Weights of a small transformer language model.
Size: 13 layers, width 320, 5 heads of 64 (1 for keys and values), MLP 1600 GELU, 21.8M parameters.
Architecture: no biases in attention or MLP, attention and MLP in parallel.
Training: a variant of Adam for these matrices, 560M tokens, 7766 steps.
Each number is 200 + 30 x the weight over its row's rms, rounded and kept within 0 to 999. Layers, rows and columns count from 0. The size before them is the row's rms in percent of the matrix's.

# layer 4 MLP up, 1600x320, rms 0.103, rows 518-538, columns 0-79
100,239,182,233,182,191,209,204,183,264,225,227,139,221,203,151,237,142,199,182,208,203,258,213,177,198,260,267,205,211,212,204,201,151,211,155,203,166,217,204,202,184,177,216,181,190,251,218,206,247,194,187,192,197,236,151,194,192,218,206,197,204,159,202,180,176,207,184,195,214,200,192,231,187,202,214,144,246,173,183,197
111,171,163,206,160,157,215,196,203,224,143,176,198,192,155,252,217,216,209,220,191,209,267,149,243,219,218,224,133,209,211,223,237,186,227,205,211,164,217,229,177,155,196,180,210,198,280,219,195,236,197,182,140,204,131,206,159,188,183,191,163,198,170,175,155,224,193,229,217,151,230,187,222,208,233,180,169,177,219,167,242
105,191,211,206,238,168,230,191,180,254,207,209,164,212,268,198,215,226,170,197,164,241,267,238,240,205,265,232,184,219,231,167,183,176,205,193,181,162,226,202,228,187,178,160,154,206,226,178,231,239,161,168,169,226,214,220,181,240,139,205,132,192,176,223,192,202,217,179,229,235,244,196,154,194,185,202,204,180,167,226,200
097,215,247,244,193,176,169,167,202,197,183,206,209,211,254,213,217,191,173,180,211,233,245,169,191,158,267,223,184,241,190,184,136,211,201,250,221,157,201,233,175,180,216,218,201,187,259,198,179,186,212,210,235,220,212,174,169,237,222,235,231,189,194,229,193,182,165,161,165,198,208,198,222,206,199,170,213,210,147,205,221
094,185,175,196,154,220,188,228,195,214,211,229,243,228,218,216,212,202,182,111,215,223,183,245,222,179,221,145,263,204,230,220,176,212,230,211,180,185,222,158,160,160,219,174,252,146,170,227,258,263,201,245,219,214,206,229,178,142,105,217,172,227,209,185,167,173,170,234,193,174,176,213,251,230,216,245,202,170,171,136,208
104,131,200,207,225,194,158,239,194,228,236,170,221,202,234,224,191,231,173,212,185,251,211,220,241,199,241,236,192,199,186,213,155,240,190,176,204,194,156,194,118,167,143,225,227,209,179,205,207,214,235,200,151,209,188,150,159,229,241,200,188,175,224,226,215,201,148,190,201,198,247,250,224,139,195,176,209,171,165,158,183
094,205,200,235,220,196,125,172,187,189,216,230,190,178,278,185,219,245,233,154,193,179,223,244,177,173,227,197,187,213,215,218,167,253,211,225,217,214,184,235,184,208,206,177,217,170,169,228,216,241,190,191,205,216,197,256,215,199,188,214,190,191,203,208,233,177,216,203,147,188,167,162,141,202,213,208,208,197,171,185,201
097,185,161,174,172,142,243,203,171,222,218,223,223,167,213,207,174,230,241,230,197,220,199,204,241,136,188,169,150,176,238,246,181,212,175,183,185,211,186,171,256,305,173,181,148,219,200,192,184,186,214,136,172,188,179,220,169,204,154,183,187,178,177,234,231,200,146,179,186,172,261,202,218,228,241,180,259,185,201,236,170
086,207,159,258,156,199,202,243,214,170,231,242,216,177,203,224,238,175,161,160,228,231,177,159,243,167,185,206,204,172,273,221,202,183,232,180,185,251,215,250,220,204,205,210,227,229,183,240,216,173,130,216,198,202,152,241,241,270,145,235,115,238,171,239,224,178,225,198,199,192,231,197,184,214,248,134,215,201,177,171,179
095,227,254,162,185,213,231,196,181,206,200,208,158,176,159,193,194,227,213,196,195,168,228,185,249,242,242,177,151,185,232,226,192,183,229,250,264,205,226,241,158,232,182,204,235,190,198,164,251,152,244,197,171,231,121,192,203,210,208,192,223,149,213,229,234,201,274,242,193,229,180,153,202,192,185,160,122,170,198,180,215
102,229,207,188,203,206,177,209,196,206,241,205,194,205,187,173,241,155,172,214,182,176,197,161,185,185,223,203,222,235,196,212,163,195,212,210,264,163,189,191,178,228,157,209,200,162,193,239,229,260,150,172,256,212,172,241,239,190,176,209,206,146,203,268,256,181,257,223,195,164,184,218,236,175,186,184,214,176,184,147,167
094,210,204,194,201,185,193,201,166,222,251,199,223,177,162,233,234,237,217,196,206,209,159,201,187,197,168,262,160,191,201,306,177,166,183,197,206,195,203,154,213,177,213,162,171,169,187,228,188,199,170,222,208,213,199,241,149,167,217,188,227,189,162,217,264,206,237,225,234,264,197,217,221,198,193,202,217,153,182,213,217
094,220,235,161,168,212,214,186,118,214,214,238,175,178,172,174,173,219,181,191,159,239,196,224,181,193,255,216,208,181,213,171,174,255,163,201,190,174,228,222,172,195,151,266,171,187,226,193,160,305,182,148,142,235,137,238,169,199,170,191,189,205,173,240,160,212,175,202,215,211,220,214,203,189,183,178,168,241,194,241,202
102,134,176,201,156,194,180,160,205,204,208,271,193,258,162,211,209,190,157,228,204,224,196,221,206,223,191,243,229,198,179,217,143,163,209,192,159,232,240,203,213,211,188,176,222,201,227,231,221,258,202,167,165,259,149,241,189,159,214,240,176,229,195,229,197,251,195,235,190,178,217,165,262,183,185,213,181,196,204,171,171
097,224,259,230,231,209,231,240,153,208,191,259,122,207,159,236,179,203,184,158,135,190,211,208,235,252,202,171,214,224,153,267,200,204,250,192,163,173,226,175,210,169,136,266,217,78,176,239,249,210,163,202,191,228,206,219,185,214,180,207,207,218,150,227,190,149,221,200,183,186,162,217,175,201,197,218,172,253,199,183,231
103,214,255,180,224,192,245,203,230,222,225,161,229,163,169,178,184,181,190,196,249,216,194,208,212,191,226,208,231,213,178,210,205,262,253,220,202,178,218,177,201,228,244,186,183,152,170,200,207,163,192,222,171,191,181,138,248,199,205,218,193,181,217,207,210,172,174,228,156,210,190,174,173,209,282,220,221,188,190,195,187
111,217,197,204,164,181,234,188,192,201,197,211,220,279,180,184,151,251,173,196,230,170,168,176,238,247,202,187,216,262,183,190,226,292,248,226,154,213,191,206,248,197,189,218,193,192,186,205,144,192,193,202,220,226,169,265,206,220,216,181,129,273,174,185,207,199,208,196,185,155,239,224,209,199,255,246,184,200,219,161,175
107,225,182,225,215,181,212,209,194,193,193,169,220,233,164,189,187,240,187,217,154,215,149,245,230,232,171,243,197,259,214,200,203,214,197,160,241,167,200,248,152,197,198,203,201,134,160,235,190,160,185,239,150,213,169,243,201,192,191,224,160,223,183,205,243,146,141,212,176,247,208,173,194,213,207,244,182,256,181,185,223
103,143,205,166,225,193,171,251,187,206,187,240,189,180,240,246,179,203,158,216,191,173,253,210,177,239,182,210,181,184,225,237,219,187,215,195,138,225,244,241,170,149,178,231,295,156,189,169,210,233,204,249,191,234,195,222,191,238,209,201,144,175,212,226,151,192,243,142,206,186,213,212,180,205,218,256,224,193,192,207,212
097,183,188,225,183,181,211,190,181,182,128,220,186,230,218,228,123,221,171,229,268,200,196,209,244,183,159,157,199,177,207,244,217,245,233,142,210,215,270,221,212,214,191,156,182,200,210,161,217,198,160,183,237,204,172,208,222,187,187,208,149,164,213,224,178,197,215,201,231,203,182,214,204,243,206,192,237,184,129,226,240
099,184,230,183,175,194,232,200,191,212,187,237,171,205,204,188,172,247,228,236,157,192,188,167,213,230,194,149,191,193,162,196,205,258,170,198,169,174,258,170,184,211,250,217,212,205,181,207,240,156,190,171,177,206,206,182,168,213,189,146,188,171,204,172,222,185,216,201,164,185,156,198,162,195,214,214,214,203,143,158,179
# layer 4 MLP down (transposed), 1600x320, rms 0.0912, rows 518-537, columns 0-79
097,167,177,179,259,251,204,228,198,177,173,190,196,184,152,237,220,217,238,250,218,239,192,216,214,167,189,173,234,257,171,206,241,237,200,177,197,159,179,166,235,194,123,184,189,212,113,182,176,176,240,195,236,221,195,205,217,159,181,173,227,209,198,232,204,199,213,190,184,230,196,173,220,239,227,207,185,165,227,156,222
119,205,210,172,243,185,199,244,236,249,132,198,243,205,212,215,206,183,247,188,244,193,207,195,175,224,221,192,243,192,203,192,231,131,240,221,179,224,237,188,207,193,190,183,232,228,237,168,257,169,230,213,182,171,229,210,190,246,163,152,222,173,202,201,201,171,180,173,203,252,195,203,207,204,164,166,219,219,175,222,216
103,186,199,211,228,150,160,165,222,195,197,158,183,268,175,183,197,167,149,169,215,202,199,206,214,247,210,214,177,159,238,208,199,208,214,163,181,218,179,192,223,227,165,209,194,208,182,206,197,217,190,259,175,149,229,205,199,281,183,190,217,232,176,187,182,218,231,254,201,201,184,175,196,180,194,267,139,265,233,161,208
108,180,220,206,248,142,229,221,174,215,217,241,212,183,196,213,242,205,199,258,179,231,219,194,187,224,174,194,157,208,222,168,177,217,184,199,230,187,225,164,139,154,203,167,212,189,205,228,154,213,200,197,222,222,230,199,162,237,153,200,173,158,218,237,198,192,227,213,199,191,178,221,221,211,267,184,210,243,175,224,189
092,176,196,208,196,237,166,210,203,224,163,224,177,202,172,173,287,195,266,231,197,205,164,157,212,173,174,209,160,202,219,189,174,260,246,203,217,192,201,272,204,227,252,208,152,193,183,245,176,168,215,203,202,172,212,182,217,213,226,178,215,154,200,194,203,203,186,186,177,194,205,159,174,210,191,217,217,262,224,123,190
113,226,225,207,176,217,155,161,156,240,237,206,203,187,194,161,173,224,171,197,123,217,205,173,233,223,202,276,157,206,240,229,183,198,217,203,267,190,239,152,203,190,199,171,210,127,195,186,184,209,186,188,207,210,196,194,198,227,192,211,195,195,199,244,165,233,217,200,234,214,189,165,217,131,193,170,208,201,164,225,190
093,173,195,204,173,205,201,203,116,210,213,193,202,180,175,181,152,178,178,152,203,194,178,177,203,236,175,216,223,191,220,197,181,147,200,164,196,210,249,139,188,190,173,227,179,206,201,184,199,212,261,187,196,194,157,167,183,161,227,227,129,193,218,188,184,169,183,221,261,198,228,181,200,190,195,226,188,214,189,242,259
095,273,211,232,172,180,224,209,270,181,220,194,221,194,190,176,228,247,137,245,198,222,155,216,162,254,178,211,202,168,221,106,212,187,159,207,230,191,172,190,182,179,215,190,160,179,225,224,252,176,215,166,235,207,181,220,176,186,176,203,234,196,220,139,220,179,210,195,174,223,185,163,229,209,203,215,201,283,189,193,199
086,184,175,178,212,268,173,217,274,212,201,188,190,194,222,218,130,210,207,228,185,206,169,205,199,225,206,219,229,144,196,156,180,203,182,249,270,201,264,198,175,207,250,190,244,152,235,147,202,220,236,168,179,121,251,173,148,139,185,146,239,159,150,173,205,214,131,240,158,234,150,184,188,180,134,207,189,239,249,214,242
093,192,178,215,205,207,181,244,217,202,215,161,205,213,219,278,215,222,186,190,225,229,179,173,188,141,196,247,190,149,201,164,173,147,207,182,178,161,257,178,225,178,185,173,172,213,182,228,114,182,157,218,196,197,207,232,237,229,189,191,192,211,172,159,217,229,212,168,198,173,207,165,167,241,225,248,237,219,144,169,166
099,251,174,221,186,152,196,210,211,233,187,188,226,199,152,209,228,197,157,227,142,165,134,223,238,185,208,224,181,176,237,194,303,198,189,214,197,144,197,167,223,212,198,158,202,175,187,198,267,184,255,256,199,198,284,191,218,209,189,238,205,194,217,171,163,217,177,226,235,143,217,185,205,248,187,243,202,225,180,196,235
088,232,191,194,180,212,173,236,200,144,190,170,197,224,179,258,234,193,186,214,131,208,233,229,172,222,150,189,190,202,114,148,215,225,257,187,189,178,210,192,217,197,216,203,217,202,256,169,176,191,195,219,244,227,159,171,203,219,252,210,176,227,216,197,173,208,167,229,151,220,202,185,147,197,222,145,197,172,207,181,204
094,198,153,209,200,190,200,201,297,186,226,152,216,212,231,223,181,180,216,176,258,157,204,226,199,242,158,217,169,267,175,211,190,172,211,204,167,254,196,191,213,190,211,192,186,209,186,212,266,97,224,235,200,227,237,150,205,198,229,199,202,186,206,193,231,203,218,215,202,200,176,194,219,251,227,242,167,206,204,221,190
113,161,199,189,146,271,182,199,115,186,216,204,177,243,222,211,243,205,181,218,263,227,189,233,172,201,190,233,257,186,212,155,203,217,242,247,164,229,231,160,149,202,141,209,175,144,207,262,229,201,175,200,185,188,203,214,201,178,241,189,220,198,166,254,235,204,177,191,200,190,163,222,215,203,156,181,171,207,252,187,148
101,171,171,130,228,158,171,153,259,205,194,141,263,198,166,173,227,201,226,242,275,136,183,252,209,187,255,189,202,213,220,169,218,210,147,201,233,226,186,203,203,245,235,145,203,270,210,185,215,210,193,277,211,164,206,172,220,174,234,165,198,168,215,191,215,223,206,215,200,196,195,186,224,175,180,211,191,154,249,171,216
102,171,197,191,224,189,204,228,173,191,223,202,173,155,188,187,178,148,151,211,207,252,228,231,208,169,171,175,198,187,202,198,239,154,223,209,143,220,164,201,230,202,212,188,254,145,224,153,167,214,225,212,153,207,209,208,197,217,223,161,89,174,228,210,227,180,226,210,192,175,250,174,231,250,236,242,228,207,176,252,182
114,181,256,139,214,230,222,195,235,228,180,258,150,240,185,289,183,170,230,236,235,192,175,202,235,217,203,178,223,200,258,177,222,221,241,203,158,195,245,161,187,176,244,203,221,140,188,225,172,238,209,247,181,166,206,233,186,219,159,191,183,195,178,166,207,172,231,169,209,219,232,209,219,206,155,210,169,167,251,242,248
115,198,234,202,263,226,204,184,178,206,147,151,236,261,190,214,170,200,230,211,221,249,186,175,218,202,206,242,187,162,213,165,197,128,145,167,207,229,150,139,163,174,191,235,198,145,227,244,222,205,222,240,197,224,123,185,225,245,228,192,210,207,200,224,243,187,186,186,204,191,183,197,221,212,163,195,159,228,164,175,214
099,212,214,219,187,214,204,199,147,196,261,148,203,109,182,135,152,244,200,155,193,193,155,200,207,212,209,187,156,226,199,160,200,209,178,209,230,166,221,204,249,248,180,139,147,221,208,199,197,243,207,214,193,225,188,192,167,170,175,178,196,224,184,139,284,194,201,203,229,205,202,151,286,173,206,178,212,235,220,212,206
098,158,192,199,204,194,209,212,202,167,188,197,188,181,208,204,159,174,182,241,157,198,237,190,170,266,173,195,205,212,152,193,204,237,150,181,190,196,178,192,211,228,208,252,192,179,179,198,193,201,213,205,232,223,218,242,196,159,186,172,166,227,197,201,243,175,217,244,152,209,141,218,214,235,198,179,221,199,253,166,161